Each number is 128 + 24 x the weight over its row's rms, rounded and kept within 0 to 255. Layers, rows and columns count from 0. Numbers have three digits each. The size before them is the row's rms in percent of the matrix's.

# gate: layer 3 MLP gate, 2048x768, rms 0.0865, rows 1126-1211, columns 432-479
# up: layer 3 MLP up, 2048x768, rms 0.0881, rows 1126-1211, columns 432-479
# down: layer 3 MLP down (transposed), 2048x768, rms 0.0844, rows 1126-1210, columns 432-479
gate1126 095:101138103103136110156131126091137114114120095144139141114134144093107100116132140143143138096091124107113144123124161193102152129149129139072153
up1126 095:117121122138149107146120159178136135134093123159139111131133132129165125117124135128156113164116111125132135079130098116131144106105099070110094
down1126 098:136149134133134138177173168171135116135131128110166101168146168142129153117132108163143109141133104118066108163119153134115139137118098117097146
gate1127 097:094139116116071086127136131132108132076142145099093158099092139103113129110130117114120125145137136143164131123083135144108158117146129121145137
up1127 101:146159156126118192132174103138133101147125069162124146171129145111134104119148124136173132133170111114138135153133124115120100144116155073117142
down1127 098:110092132107132157100121153125083098081126106091156111139142140156149128100120151115158124102154127128159100160128143143153138111129104094137127
gate1128 105:168120141157118139126133106142156164117125152145136112108107098116099156158141166117112160091115119132142171170149129106113126109121117140099063
up1128 105:097131142127102141148121098148110060120170135089147106122174161130088125071096081172119157111139099167084088150145110161135127132091141128153164
down1128 100:127118142135132159129144098150169082143126130141134139088133158177161127112082060131118146109104102131072137115173126129150126147108128109147160
gate1129 105:162154180130108131168133120150143142178200130102126144117113124123153148124129168149082171148148080139107095168141128111139139121109154092123138
up1129 101:115093089101135106114126130147131132125098150121155098113133121177133113104114103116138173092107169078121134103170115148165120127145117131148123
down1129 101:117101139108124179137137152143129134145143122084140146113142135130159097101121142140122181142112148120097147132153163116132111095129130128151152
gate1130 101:113136145105113105157121126144137119096121144157159104125112114176156122126162142157127127165112169092153117164135125110124088144160093091108118
up1130 101:126153164058159140151123089121171133092142123096141096143129114112136105137121093149113122128113137106131086104178083140087156141110142134126085
down1130 100:108157131137162162149127116121125092094124111128125126126117094076059155073141098112103157139135075097112145107117143123102148131082112142127163
gate1131 102:111109113134127140155119182145114125107166120112161143102133102186143142108129116151118147164156146150118130108153124128158112113148094101129119
up1131 099:077147122103115115138150124141097135107121111112097135151130137196151116106123152146105152113142102097108118141131159116169112120127111069133133
down1131 101:161120086126111128088146132149110096147152150131136155171142130140155105131207126145133122116126157138148146136098136144132141130094141109128115
gate1132 105:117166168159103126142082121092115137105147126109144141142111106206137118150122137143107104098159106143117082149117134174128092149121134137151101
up1132 104:096079110116114117145143116112149108123130153107152148153121130121115159183144115129157109149154135134124151098147100157148121118163125175141125
down1132 102:130140164153106124098147154132125127161133145135139133150147122108125145124123130101122073125113141126133131101138153120101129133178121168125135
gate1133 098:178120103087140164173122086070101143100149122133144114139114142157153157130101140096157099136139190072096137118119124149131116116156155103091080
up1133 097:116127102137129102109122134109167185136139132108115155137138160135109163111166145122099142112125074178145124130130156129110135143110131127091093
down1133 097:110145108141122120138142128144136104162133078133115140140159139107143111140151124128125111141101098152124134097089144117144141139144138136121101
gate1134 099:119119088135127135093112128062120131119155154156179105085150134114133148149156129124141127096164125119171099124115167124077164093113128127128106
up1134 097:119105146153088149116135143143140112128116143107127122159090162136160090190095150154137134122165151140089124137111127169125125145122113121174137
down1134 098:138120146122113137120134118124109130155125149134141080164127122126144126155054134095144139113132126120147086153174124090092103139113120131107144
gate1135 099:133098103136129129059129135123154133188134135153130121131114164105148146171121114108104161115106131161100108104121150113124111122154133134168106
up1135 099:130097097111105102137128086125093091146164136130132096114120098116118146161105124137128123063142130165148139095116134109137147171117114114139110
down1135 097:132093124109126130129138133072063081145125080152105136146161150137121123107122129123140141111128137146145113173129146109114101157150107169120105
gate1136 103:133140110144154102160071124153115167103129115101131164141156087151140097132150126098120115141109155137079107155098146124150105126121088136146112
up1136 104:101129101152137102154093148117160112110132109109136133106091110149147084141170133146094073119110148130117114150105130150125096164103098079162122
down1136 102:122087125105176089114109100124180131095121110132144125091126102127164151129148145120097158184139117111125104138135134128167118144111137127116135
gate1137 098:087123138123103120121105169142097122160108217136137140154163207186108125127106126122119118120143136109132140112144108142138104144117116158104154
up1137 101:171120160162131115151105127086149139122118128153145151103105084087137102194121107129133115126142133148076126114144139144110104107122146096148096
down1137 100:091116119109115104133131118106127144140144174145190127150148132169119148099147169130137138148139125157179148125109095118128166095102098118128075
gate1138 100:127126079093116176094134133134138121131108155163128132174127153108152150137105108139117154131132124083112102126121138118109128087151106074128125
up1138 102:132166107134113135148122136152171143108096133143108116122149102170168138115109145137141169158182147086155131137120102125095123137158118096127137
down1138 103:135102139122123158110103122138122157136146139115107134114139147185125118103088135148113136146077092136105138147090114128136140125120104116102133
gate1139 100:133149123145145123102119118121156163134105109106154104139115166091118127140126129115136163096118141123117168105134086116159150113099108127134132
up1139 101:100133185130121120124128146147110108107125121132120079109116140154125101111150086109104145111119132135094131135107171149145126143158153155155149
down1139 102:112104149177112137118149105048150154129159154101143103135157109163150134115136113102127150168122099117138142087132152066142140107087140127096121
gate1140 096:090090195119153086124166143119173101150109150143131145111094113129129096160142111167128138088109128108158100116082136116122098117093154129086119
up1140 095:145132096136129113099162118110147130069146084115135088114155118169164125131119132096134125157131169155098179134174128142132121113124121119149174
down1140 096:149147114160152146156126099148094128153176104145130145159167118132144148086103135093117138152136103119152107123179135130129095126127145149138089
gate1141 096:100101142147130127146093110132143086136144118140114082124132103110135140117135118176083114098119141102148139137087170113075100158111089116136160
up1141 099:142140130082116132079147121129164124120139150114114095162117122138148132114070116089153151169109130137143143114136114110127119120151102116165110
down1141 101:132130146115133140078134113092107134146152131157156097134137150133083159105074141109191165120094108115120186127134119127121114146119143110124081
gate1142 100:114127140138177092085114149141152141123125100146133135131161134123141122132111086094101110130114071162131107151092110113137101134090109122131122
up1142 101:133153119161095117122153074159112129137110146158122138136125119136123115125141144148106121144146156082158171164144116103147124132132092113133150
down1142 099:106106156116138149102079214102137137174125119164141139116125143171123114116140125173126139125180120095145113104122115118150125159116132166157110
gate1143 091:078132164143101134117164109081131128099155141150134079140160117130132122143129140078143109103099144153121096148133133116141148118128147139072112
up1143 096:118138117121130114154076171117110125109119086136138190130123134153143106132128095163154138102154118083119146142121146140135157124138115126139127
down1143 094:141104147117127132117138134090063156102112098130112097142127148136090132119145121102139128118052118095089129163134117142149119103150110110112124
gate1144 101:118133174085154144094109163128153169162135176120119165089096150150122100140102111145123160141100143133142148113200134117129123149143102125083137
up1144 103:168092115137152131130150167168115134145166158138158168120151114148109110118095149136141115158066124128129108161120114128092128181145112110168146
down1144 101:112163136111067099122124161143116151128138142127127154127163143129137089099157148114172094113154145093120114138093132142108111138169140138127105
gate1145 100:128158119138141123129155140133153066129131093113148179127161132143128152127118115123138111160121120096077095107159148124138099120110126101089172
up1145 098:116134178108149132146124157159179107131133132110107111134136127134123117130150159121165127148155166136134136102202133100132140134132109124110134
down1145 101:164134138129171126145131121131126139140173121100083128162115182135133103110141155142101111125137119132116100065162127116133134115116112132091135
gate1146 100:124122100140112102154115138157146165103121076103118137126162186142128151118137112110116130124122139133149133127128091100151135138136113133135080
up1146 099:171098125123124144154131162157124122088093103138096070110125163128135124162136120125126074078137115156118143143142109057112126125133159154087129
down1146 099:127106085107110094088116121160141111123153102107094106125117156099142142127117129128110057146101142160155115136073094094135110137116117126106092
gate1147 110:139150141158084106132117097159108086147141111127124144159144153147110110141132089113100097140128105112137107085102185115162130142096099129133131
up1147 107:103130151142173120147116098115100100137120112132078123138151151095120114133108121104109106171095117154137106131080165127142103151072140126110163
down1147 101:121163139161113127136127142074096112147118169114075121133118143136137127152097139112130105111111111124142119087108132154129065124134154125173119
gate1148 105:134130146131174141130145170118087104190146111116099122085126116124079109058125109145103152122139196135119179125167142169145140126110161128135100
up1148 102:095123105105176149177088119144132160154111152098108149128164120128108095131107111121155127154113122150146073169156176163113157127134116142101128
down1148 101:163149116143118108122142171121151155130147102083130145140136099109133100140096110109129159115085092172131149145153136157136109130154095122127121
gate1149 101:096136119138132137137096124088134094157100118133068157067127148090120148122132116147145125133160124173133102139147138084097121139118134124107133
up1149 102:159129157145098128151146119164106153103142136124120161124075134137137152053104116091130092104094120123149094178108152077121121090156170085120156
down1149 099:088132185132064160167137129119122119131086108164109140155122149145177144171143099109126109119135075135120171126147136108141130136158142162096117
gate1150 099:133137138138089142108132113111135114134117120114101075130123077136099136137138161105136143104105158112133119149137100169101099159124126098151136
up1150 099:134129147089161170141132160155095130168146141118140095127072131122117170109151127115136117115131161122136138105078128149105108169082160106132139
down1150 099:153152109121142111115131121145124167128133090125114094152128107116143115173148149150132133120183133130155115153152122109108142117119148122136182
gate1151 100:118161147124092103144133114149133116120176144136150170147127155139174165111121071136099135111102177102126141129148172132133145105147088138102111
up1151 102:171098077127115057117140137154128111121134074131137153176111114108096115112177112129104108129131088132078182115149109158115140147141117143138125
down1151 100:101105092155112106138123141084188129122135104117160158111131133055121132104116151153134115154137109087091120159089175115136144132133074122103090
gate1152 099:129123150144156118152103158172137122120128136164145141141111136143125119100138124127131072144150086155136131088128159094139145169112148161102144
up1152 097:116132157113123123096109104127118128169136103178129128158139125136136162092118126136181171171132136069144140163128134134111110126119153139148090
down1152 098:138148114117112149152121137114127108120153126138115132165103133134116125143132173142116140119088129116116123125119095140111127123126115164123113
gate1153 098:095164145121148158127127091107160177120153133129131157075132117108172143130142118159076152146164120145155156095084171130129125138102088130154123
up1153 103:159130100155104113121168121150126124136112129143133149095161173111170117084093136130113145127122163136149163135131131094122152133147116134120153
down1153 100:107135122139096149142108119115176116093096125095146134116090174112119106117158101129126146144116123132157130105136094132149136155137115137126106
gate1154 104:134132122103070087111100149142163136143104103095130138088108140167111156134134134126144166146084171123125150112114125095152157147105109115144069
up1154 100:126115086126137163070163100116149110115160118190135115145121135120147137117119133134110117160168085116154119134142128136163144147084133144134111
down1154 094:143131106129091132134154121131089132122078136150120131153126130128153129148079113126109090150094120083099124127117118164098132111123088112149159
gate1155 110:094119108142149112144114115127118113152123124152081148104143149115118140115134121143099114115108124080139116106095139106112146120098127135191140
up1155 105:086143125107101133127124125092129091106172123120105123099149190161149144094164099111124155093122091097110127109140138123164101138127143151135126
down1155 098:086141104122150143126147106120148161126137155140119111138105134114092131090150145104126093126101117107093168122171105146144096172121169130108124
gate1156 103:142108137117157093152119150132150107133124100084138172130110118149184123138108097140119152119128113117108112086091131112113154117120130149162114
up1156 099:078110140144132144120100114145138123175137119166133150124120137130108167127129137141152149151109116116116150097133103117131137134184127151149134
down1156 102:132100100114114090127089138121148153149158150150091097161123085090168130130137119139080106134130171126167136140137106145127123136160147145146130
gate1157 095:123092111068157110131119097129132115090107119125112135124114104128135131163140123143165163135146142111122123117151161122114156119128099126135139
up1157 097:101160165096126091179135109122112086120147114080119096125108191118148129143137125132106164136144165096153128129125111099095094131135125126167154
down1157 099:129126144153134135144127094107162114125127147145084121109116156090125093131107122109113120136115102107146128096126153140162105170152186092129148
gate1158 098:109109139133136104151091092149147109142121147116117097112153118123103124108129133133146142103095152125118117159141176092141066096141141201071136
up1158 096:111111151101122087152159117169109133141122150163163129155167121122145153069146118126095110144150132165186090144094096143110137150152091101135117
down1158 097:147175108093150114152112158109087137141113159122164111113141068121129133099151136121122100106145119157146091158185137126122126157142081136127112
gate1159 096:118123129113147093160134123121108138141116186134126142107140113132162127129173121127154104139115127160124135101129117128169091139116098151148112
up1159 097:155114138133140151132137125133085140129101156127127081122144204111062100179106136181160183125102154108107145116152110134069139127101187179168140
down1159 097:151126109169132127125115111131098144152107098102109095111174155109122133109128131130123113169149101135123132092116123101171151104122142110143097
gate1160 102:142122131106140147126101126100163101139123144136151097131122121105119094133101158123178161110157154150166134115131129118130130131078157137153156
up1160 099:102149131104132119147151153100095184113134083108145134137113154144138123108139159081157058146143145118122128152105134096101149118146077131085090
down1160 100:096151152139117149128106164108114128106095159141167168165100146164174135118106101105103113122108129157129161108118136135155102105088115123124155
gate1161 099:078130099136121169077144101149090135081149149135101097140116098123171118112163127129162146129152114122105096143146134156109147099133082139117128
up1161 099:115161154105166110131156142114139129092167127145139128109167161164096123166143173128160143080144099120106082085164099102140099081148107145105150
down1161 103:112151112143126152165148181142097151100112098161121105130145101108135119124114179126146136122114111104163127171075138118112121109174130193135113
gate1162 098:149117109136123118084120142125136116117123163166168082129128158101120121127148103123153142107114096112151136108116131127123126122131118170089136
up1162 097:138110106142119133153124133130092135129109127103109104132132131146096124104144126138097160147129129165071113130115133094088099142136153127114127
down1162 100:092102106099098161136089131131099114117156148142168139175112141104150147144114115110061124171137127172095123157135118115127145118155084155138134
gate1163 102:189172112121129150136132119146094104114134119154109169133097092157159158097139079153099095152147148114135087139127106159153150114103118158092115
up1163 102:104095107139152140107163134140138120148086147138083110099112142067105123135174112135120141141152153098074125123084125119107127132136159144117115
down1163 095:129151102088103138135153160109163149145137111120114121137121142110089143122159140135110108139091120114112136122104120119112101150083154080096105
gate1164 102:133146134146133127129111082128124104103145114150109091123128125122143128166141160130106109089123165119081103136167179126142140116064143126080114
up1164 103:111143134133115124167104138126179118102124101071115099127131130133132141125140121097144125168129111184127153119124155149120148148085126186144146
down1164 097:111170111157162132091107099137111097108129109120105160103128149151114174129148158130118126112096156121125108092124165134139158137078132140137126
gate1165 103:144115152143152126113124100089097141099145115151147138139123133157125153131135138121123157110145143155117089121142184117139180163128125083117136
up1165 103:118131145138156133139137133122118118117106134081127174170133136130147150139129130131112163090065129123092118090157132152158100170119114142090130
down1165 101:114111109130139152154100173172166105139139118123145144078068141150153142089088128142128142139108080149142150120156135140134133115162107154084138
gate1166 099:091118141083102124136126129108090139136127140163156131105155113092140124128097148164125148137118104132127142137121131153142100145099101086120121
up1166 099:130139137165140088121123176156151146117092104113123126137121111148145109138110102159124128101132145148097113119122086123118139130125143149138139
down1166 100:163078156157108157096099105150143151076147137140073130144106145139131094137126085133145168113116129120149146110146115144109105143127111131139145
gate1167 099:090133166076130157145132118142099116156114098144114109155148116127092122134142150115109138110156120108116094145118134133130163131134134107130132
up1167 101:128122129065171121145124155132102160127152159126125154140075136152134143093139099118109116129094165093129087110133131148167164085171085113091112
down1167 100:117121154150107145092119121099106089107100121139144126144105130140098118114141122149148149084122102155135092188089159138084113099116150107169093
gate1168 098:124100111149188134133145145162122116137074144125145133134121125117152140132154151148090150100159113110114078137091141089184146126118117098138127
up1168 095:131127127120076104138096167130142091092156071177136092136152107137135118141118117120105093154143139139134137139175141137141146091115142153140112
down1168 096:152135180153151131139127141115114139113125102144122102140163143120143119166150116089135125127166089121132163138137138107110084110157154107128098
gate1169 102:142137159118102162159137193130144155134132159093161148108157096121128146124147124126100153143096166098109159141121132137134133124106101121117161
up1169 103:143132139128107104129151082167128134103112109159116110193133146133150115110157086127124122107168080089138127133092172137180121115147121158156099
down1169 098:146122136081106109139164093148151138061130160119077093146113072143168070142131111094111150154161089091084155124109133131151124094149138189178127
gate1170 097:122131120144150132086106148115128182109168095122127140109106131158165142073176150113099095105107142117082154130114097147116124146142102180162123
up1170 103:103118118167097145134136130114129083111129124172107133135139134137154118083157138158147132050166122145116112124119141108144151159171103133156113
down1170 102:163123141091109141120140127121102113109100137143081119104127137140144140189115154137110142105155124108161118155151127167144138110115164153141134
gate1171 097:148144121140088117161153159127119118215147124114117127125128138110132113164108151121124113143101142126170100117138139151121106128079091129142168
up1171 099:137118122135107097165108154138128121174125112126156131079143147183137135122125122124093118122103118143133156102176144086145139105093119133126157
down1171 101:154104139098145102181140088107054074142121148134109136134121140203134106145130113130117108122113087146168131154116128146140129102102095115121134
gate1172 108:140134158133106158135068122153128086155132123141110154120128139090130092096148141139127137156212127138140168126133152109137079139093157128068133
up1172 107:087112188144152120150108133120106158158146128106172115097126083124086117121116126156119137152130167140133144150149121158150073113113130121129139
down1172 096:072133121133139134124152128122137136149134144149149106147113089080155160146128153095162149136166117128155139131132150128099161094118102113147123
gate1173 098:136112123154118112127129153149144115092109101153145130126128131141134070119130124122099145134124082136093123112158120130095148127114069156114138
up1173 102:152123125114118151120098101112135164118109122178138142116133109148110142155115150188139142113144180119114098110083155145185140111113106180128092
down1173 099:132129125083125158111099103131113124130158093127112105133166122142133132131112117146118135114135136100152142123117132139121098099140127102087097
gate1174 097:155127115126134136154119132159149130066137137108120125112130096105145102118116099150115126133112154158159164132125101126141138108135132115188150
up1174 101:138164160089136166065159150098118110193128116127120100152146130151123100143143128156150143098145138145101085126101116126152148134117110155093093
down1174 101:125148112094128146100137145187095131145142151143093142120133122119128115146117112119149098148150130125106142143128096117184118113108133108115152
gate1175 097:098109138167139168122132116148117132097113135110119119131121144155086121138104154118133086157152121144112097135120111147162139152112142156136138
up1175 097:118126140129103130114122135129137090159128123159135087148126148148115134125142120112119118118167146138159145108107138118108174185146112100140147
down1175 098:130147118150121118142142091106155120137112100165159140120134109136158130108136094127119126141117108125084134113141183167135127145128138090131087
gate1176 104:141163082151119056164103134096134158145145124115084127110141079108127137152148119120094111131119115132135121122142140107144090099144150142079068
up1176 103:147150157120141084144142136153116166108119138118155143148118158092134142160173158199138113154154137100168108173167135109126164163140161127152143
down1176 103:113114136126069122160135138139143116155162130114155136084095099142128115128127106122140158157125144115157128109127132109102151175112147153170077
gate1177 102:130145072125124078156147135181126110114127123116088150115135139169122116101153136121090115102094117091139137118105135106131145162111099171078159
up1177 101:095080161153126100099110112148116110140110076140138083157098112146112118152123092159109104131104119154136107114134147117136121143131100136114113
down1177 103:149099125134080121094087098131106168155131093145127109147136145115163118090135149153119102096115121149115107100129090196135115125051148131161160
gate1178 104:093158109139139133131140148119109089136134119142139163091109133111128129161117179125102163120131084113149119131117118163147077105118163152177149
up1178 104:109159135139161111097098103157145145111111140130128114125110171142092132111106104127090135159142124124106106143153129139079107160116105168113162
down1178 101:114092123132111134105164162144113116138137117147149092084140094083150118124147116142128121143154134104164145140144120116111147155113117115124137
gate1179 102:154166148132101139145119099168114104128091117099129129129104168075108141137143111097109116141138138125127143121169123095114124120156091127100121
up1179 098:149156086095118175083145200134144123117082120132099106134125140097107107117123113082103204109090122144108116115072111169131115130142137106105077
down1179 097:165193115169127101137131105134125115136141164101150162141134162140140104125131149173110138150143127133126111095140157126146144099113153147112174
gate1180 092:135128149103142138143091144098140136167100093131140140147100119132160140134121135148109122135111097154142127135165134080147126098138133156107142
up1180 091:126131115156140118172120148124172097137116102114187115174117139136149121131099155127115141132119143137137109137156090107131111111122112115136123
down1180 092:084101115123110170133133122134105094141104102169165138128144088162134136148125121113118126133135138139142149143136100122155122174118103114122079
gate1181 098:174144148133137165116120145117124165137119134129138129114094136156177139113121095125107103104113143130173165076130114177151144111094134126118139
up1181 099:127162124122136147135152118116120128136132143118128143173134147133108207147165113134096141149130133151153124139117064117095108137089144100139158
down1181 099:110126115110121126097163173104145140079128120120123136155127103186092087115162174145138135171112114144093153176128131086125109104113050158124124
gate1182 102:113092083109127142136151123115136153151135127097136085134133092106166107140110103108104111141130120104142169136142120147132141154152076116134100
up1182 102:122167115143110167116137129142161129091114091118154115121108152110117158122153103150151162090113122118151085114138137130107086155093170116146142
down1182 106:138130124107112081125096127126095121122126164147143096085142147095144168156124129122138137114165150103109069147080088099130148133108121099115150
gate1183 096:126152147141103141138099123096147169148099123143139119147124175138113130145112172127122118133150126109092073139139154107094148113137165093132149
up1183 097:145072126121153119105127104098119159085110108126133122145103118131157075111143123176125096161121122103092160127156144146121130117137106116076137
down1183 101:101089181163134095096144136104154109134116141144088145128099140149168108100145127142147091137124100119109128114132123104151174103118118124162156
gate1184 104:150145119101064152148125111176147143112150133102163156118160119096079124110126128110137114135105145078124115117131164139142126139115108135167089
up1184 105:126112146116162072136161128148117125159136163128132125096083170111134106115134142143150142125151140158113153146141110142144146102114155121131175
down1184 101:160084129145172106102135110182157162100131173130103144111111150084148150139101139097117170120145124116118169107130142118142131142112110094166131
gate1185 096:132066097149091153116101164141135141094112142114118147163121150142089143119161154136144106123111087099145117143154123129148095133080126096100132
up1185 096:118125157069130115145129137131124164106146132082084136076099118116139056111146132111096169111158121141110130135081118134072120144150155081195140
down1185 101:146085112169081153112129171126115086099151114121104108064167113134140102099107116137142131108168115111109171120113106089127124117135126163129116
gate1186 102:116137159119104206148132136120145128104072157118140143101079132142120077146134120101097133144103189153106150122094126158138100107081105135132105
up1186 100:128131134130142139176153165108142134141120153112090128129102117138162116099131136112135129096105137110126117130195178135121112157095175102141089
down1186 103:126163083128136114111076114136105109127090101141085137099173162116129122130168105109145109112148098144129135135120086097112132087101153144120106
gate1187 100:134120160109165107122139112107141161140062155110098141159129159136140151116107101135147147126126115168114148151096138121100123118163122126135146
up1187 097:130131132148123091107122158111083158067102120128126134091115122095150169108113122110123171134148121150097126164127108108096130139167148157149107
down1187 097:122103155120087147116105083114119108120157128127138163077138108141163127126156094146144181117120154135093112131140134155140078102138132162115109
gate1188 099:155159148112168132117149160106135140126127092088097136168147134133120102139117156132162128139161130132137110119130143148124107126144092113183107
up1188 101:163121117114130155143142109158152134128122110082097094115059150134132118163138104136142127110150129157117127125115123125103144136136129154122112
down1188 101:126082098160095123136157149139113134155090161135113099127111146138095137132153173103155167124116173089067141072152115161116127111152135109186109
gate1189 101:147114114131120131113090112100175147177130172151154168148124181124107146178089128134062117117145128140147190111142155146125156137111126129158132
up1189 100:120128177115154105066144141099054135129130095102126123137163116140153145115156096142116111122137108120127127101149122146128152116112082089141099
down1189 101:127111144113108090131133092125109146155103114067113138140118085139164148105111134090125113159153170144132123142156102164189159173089101116158151
gate1190 100:149128187114124122145117095149152104086124153130160141118157138126064135089126108134104125116101131115125108149119119101145142117097148140094131
up1190 096:115145200125168131128095144148096150142144105135085152094140097171105118159153122108150127182118111098112143137100140141106134121103118153164135
down1190 100:091119162112091143133110116159089108140099098109095100084146159143119178133126127083136159156118139101095128131128146134111118131134110179107148
gate1191 101:120112166098159160136105149158153137136101086116136140122125108160113177123116109132096135098122129169091124160091139107104128120093142191120124
up1191 100:116080120140149127096081121109162136105122090130099113126148124121127112109107136128132166108146100134088157139146149104115146142171134106161146
down1191 103:135091104147092140120128130102134143143145121124098101075131081157160064114109116159145148120095112123096111112115126115125117156109166111079118
gate1192 098:089133128135105114122155174120142163132127118084102150121112151152114076093127154105068125163111137126138131112100119113091131124145153093127159
up1192 096:114133105133122157114127152095156140128174055115133150128064133091100136157134158102096152166143100111129129140177120162111109113143157144108132
down1192 102:118130163098169112126163147127110135150129120117110163131125161115115136173150115184066091156137102105110150104138151124114173123158136107078180
gate1193 095:123150157141126121100093113144113179128155164170116135134188131103084139163150159120091139143111134093138111130070146069126101127139144118112163
up1193 096:126158141128115126103126114123146145117131113141134103145143114077086116098155144118162118128114089140134148148117134136094110138166126164127155
down1193 099:172149122166134121106148195137095108123124098125147143144102140136122155091069143157184133093124132095176135155086132103096143162115145171145143
gate1194 099:102187122074114130097149121099157048161152136072130141155147149095109117111142154150138153133104145118137143152179151130124092133107110114158134
up1194 100:104123152137161076110112141133120134171156162129131121125110145112135105141120180138129118082139157098125119115145141077134130127162080133103100
down1194 102:123140132127140126113149137124092120074123171087125112143111094141093155130148122102136103144121205095186122148147135136139108174119149134124087
gate1195 104:163160125135133081150098098132174170113119128150122123161099177129132143111149125160104137101117108123078160120136134158131134125119122112157126
up1195 102:121141103153114162157116122121155114116172127119137118123126091099125102127109149159161105156146101097154138115120109117112118116110152078135128
down1195 101:130165118149134113115153125135122149088148124158101125089136134124132134162119122156144069124151093118156123120122157116126136089125103166103098
gate1196 100:103122119133135125141138109104152135147104182123133106083194109108102154118115104073090112133168070132155119159128134131135142096108164119124120
up1196 099:147114165133098154136117086122106150115120099122140149092098143102149162111187119093125123125150119118142123141119123104124121172126139153142125
down1196 099:179113150151131153132098128140124132131050128159141095099113087168141094114145097140097120107118128131100088141160143178079136161152112151124157
gate1197 102:122087132145113136119134154117115119114121151108108133146142120125126154128145146094125138122096171130082149111089143126127121122059106139183154
up1197 101:106142144093138108121121119095163122148202138132136139155077137159102122141143129107140154098137121149157092112161136132147145174131173138136119
down1197 101:124141164143121110119132127101059132144117099080096122114103132097103092137153191163124103139101146170146121138152086123110116127086148131104104
gate1198 103:151100084086146192140112120144129114104109111113116138126108095174137139139114113067142134139085073129143127109166119147098132120179160157114157
up1198 097:170108128131120162142165109097146148142126122163126139126131139143127099129133138131113151158164140115144156143153120153164188129142150122118126
down1198 099:134126135137153164155114108138157112116111143184130145105109139127124132135125081136109071158153094127111109102128128152105146084122125131153113
gate1199 100:127127129172128143122121139138111116134125105163102124137128156156124148127114161141126136137144096111119137136141117128095114083110119103098121
up1199 098:112142144150150118140160099142125132105136111138114108109118114149137147155159117101136132109122131121106100134180158107169119133142102142146150
down1199 102:124114176166120122131121103127089098137106099160114102157140163166155132100154174091137123096157143149125101128135114123114133134160128086157146
gate1200 098:108132153082122132113127177149144129098112143103122148133120145132131124150137146109093142159137098167151147154170135141137158146118117131145092
up1200 100:160105141153118093161175141073120133146106100136143181131169125097143139125104107088129107094101126163107129151145092088163118118120139128140133
down1200 101:176084125126112073148169148151134110122135127115140139127131120157143151126107155143108091141093133100136128166131103085155094143161109105133120
gate1201 104:144130141134126120119109148129098083122132149104137125134122075086182153077148100149106160166102099128114152140173143144125131127074119167135146
up1201 102:162148130176114130121164133121131093127157125161116140106167120143130163136120087157171116131139132119134133100110109149137118131146124140113100
down1201 101:149158126159120164144135138180144162132111129145126134147183117121135111125119086154159124099112096107106133115092114161137146136157107162088134
gate1202 099:124158097133096150106152107112089081162077146135109159113130159135119115122159115099101128133128159130178133141144108116084140147137097133118121
up1202 099:130123092143116159118182180203175146194123157144118127121124122115145120101135129103088158147128090153132134107098123117125116097119080147135107
down1202 101:145137138108112110117125110142155120130084127109112164189116163161146098104152083124125109100071134183159118123130152131139168129168117129098123
gate1203 098:089113103120112129109159147125134128125105115157137157161119110073143110147124135096125126134088176096143121127131145146140141148084134073110124
up1203 101:119118108135160109099128184176135131148165124088135138086158126094063153103088132158158115125131098151154136107157146159141133084118153116144140
down1203 101:189141145110119157092123103110148166128113130140138122146133145159158125144164108149145139093131096101095103116140154122165126107105149130116126
gate1204 098:075111130089126115162112130098114113110128149163133135112096106131108117129164145122096137133113116184134134173140125156149133106112143105109089
up1204 101:088157119091105155141128180119112104094158133118116136157127145122115145175148139142160113122098148133137128119101114118135126157125078171118146
down1204 098:138100127119103140124142172131169096164127133148138135092127159136089133097107102143121104143151069093153158100121127139128135167122073171067137
gate1205 101:130155119118149150113113106128133125144098130115167076124101107151137107110122127101100129135137170152120142120115138149112125135120133121162143
up1205 100:159110111137162189127125133151133122143143134095147111188119129114160123116152113154119070145111104170169091104144126122145133123106168123093085
down1205 098:139139114149123152181100126091090105136132165097153136134134117127100087121091160132144130116124105098116128108119108078160175120148112127153128
gate1206 103:124131129120131140144101128116109102137138083115161151147113138126133100131073080146102142097114146167141170132082144149163118091099139120146160
up1206 103:179117129117122133110133127126127104081103138153139129126129131165102163084172111120114109130163137133113118159138108137158147094109115123087134
down1206 101:137130123133148112124154137095119147153139140101145096177135113083124151115138127104163127123089144164175180100143085177168179172137109115170076
gate1207 109:127118165111135156113158132160131100161133143099097127124124130133129133085168097098152131147087155138130126103107157110068086117103068111114155
up1207 110:128101153115132123121159094158119107184177128074104097161153136145113105124134145126124104103138171128128128128174171125103128144145099126133121
down1207 104:119135122121130148089176144120101132153127107086140101152125165138118119127103140132186132103116146152157139107120132112104136146152159156100149
gate1208 099:121116147139101129144109123128102102170113087143112114099093114122168126120092181133120103131151110116115121149102125147126114128175095130120127
up1208 101:121146088132159136115135175159161101167115110126110175115150107148116112131135105083112137109145131158182118133171090124136147095109119125124132
down1208 098:149101149125146129109136106121093091151133087148152128103131148090103081112134114113141133152113108088147142135133122159126126088091114154105109
gate1209 098:114165110116097129154111116140125112135078143094136158073154146131116132079136149131055124124123101095120134124131148127116137101135146154110174
up1209 097:111133103131140146107173150154146102129174133112131102158142137130129175156159105078186142118110154146079120127123109134114095150090123148108081
down1209 099:140103091131130117112158160101156111105140134136120151131131099155104086112112155119174113103138152127108156133141129148126129160123167111118132
gate1210 098:172120114142165106160140129144125135173135126121131111112106147180148129157160126112124125131119147115102093111131121113128123143134105114078155
up1210 099:134094148100115123128116164146168161145165107124115130113159099109086145147143126154152138091100090135123134104133124158125153116104152135156100
down1210 101:146124149127176137168093147126152128119147114164176152138140110093091100127117116121136143137123113094120162118144106091141146087166089163119131
gate1211 103:099113146083149134172118118139108167119104137105100096165119123109087138100120097164089105082148162161123067162093150159132120158137128128116109
up1211 101:106113099120145134163117157143150141117142123154134150122122117137088145105100148093127141128167153142116131159188163088141144115147109139116154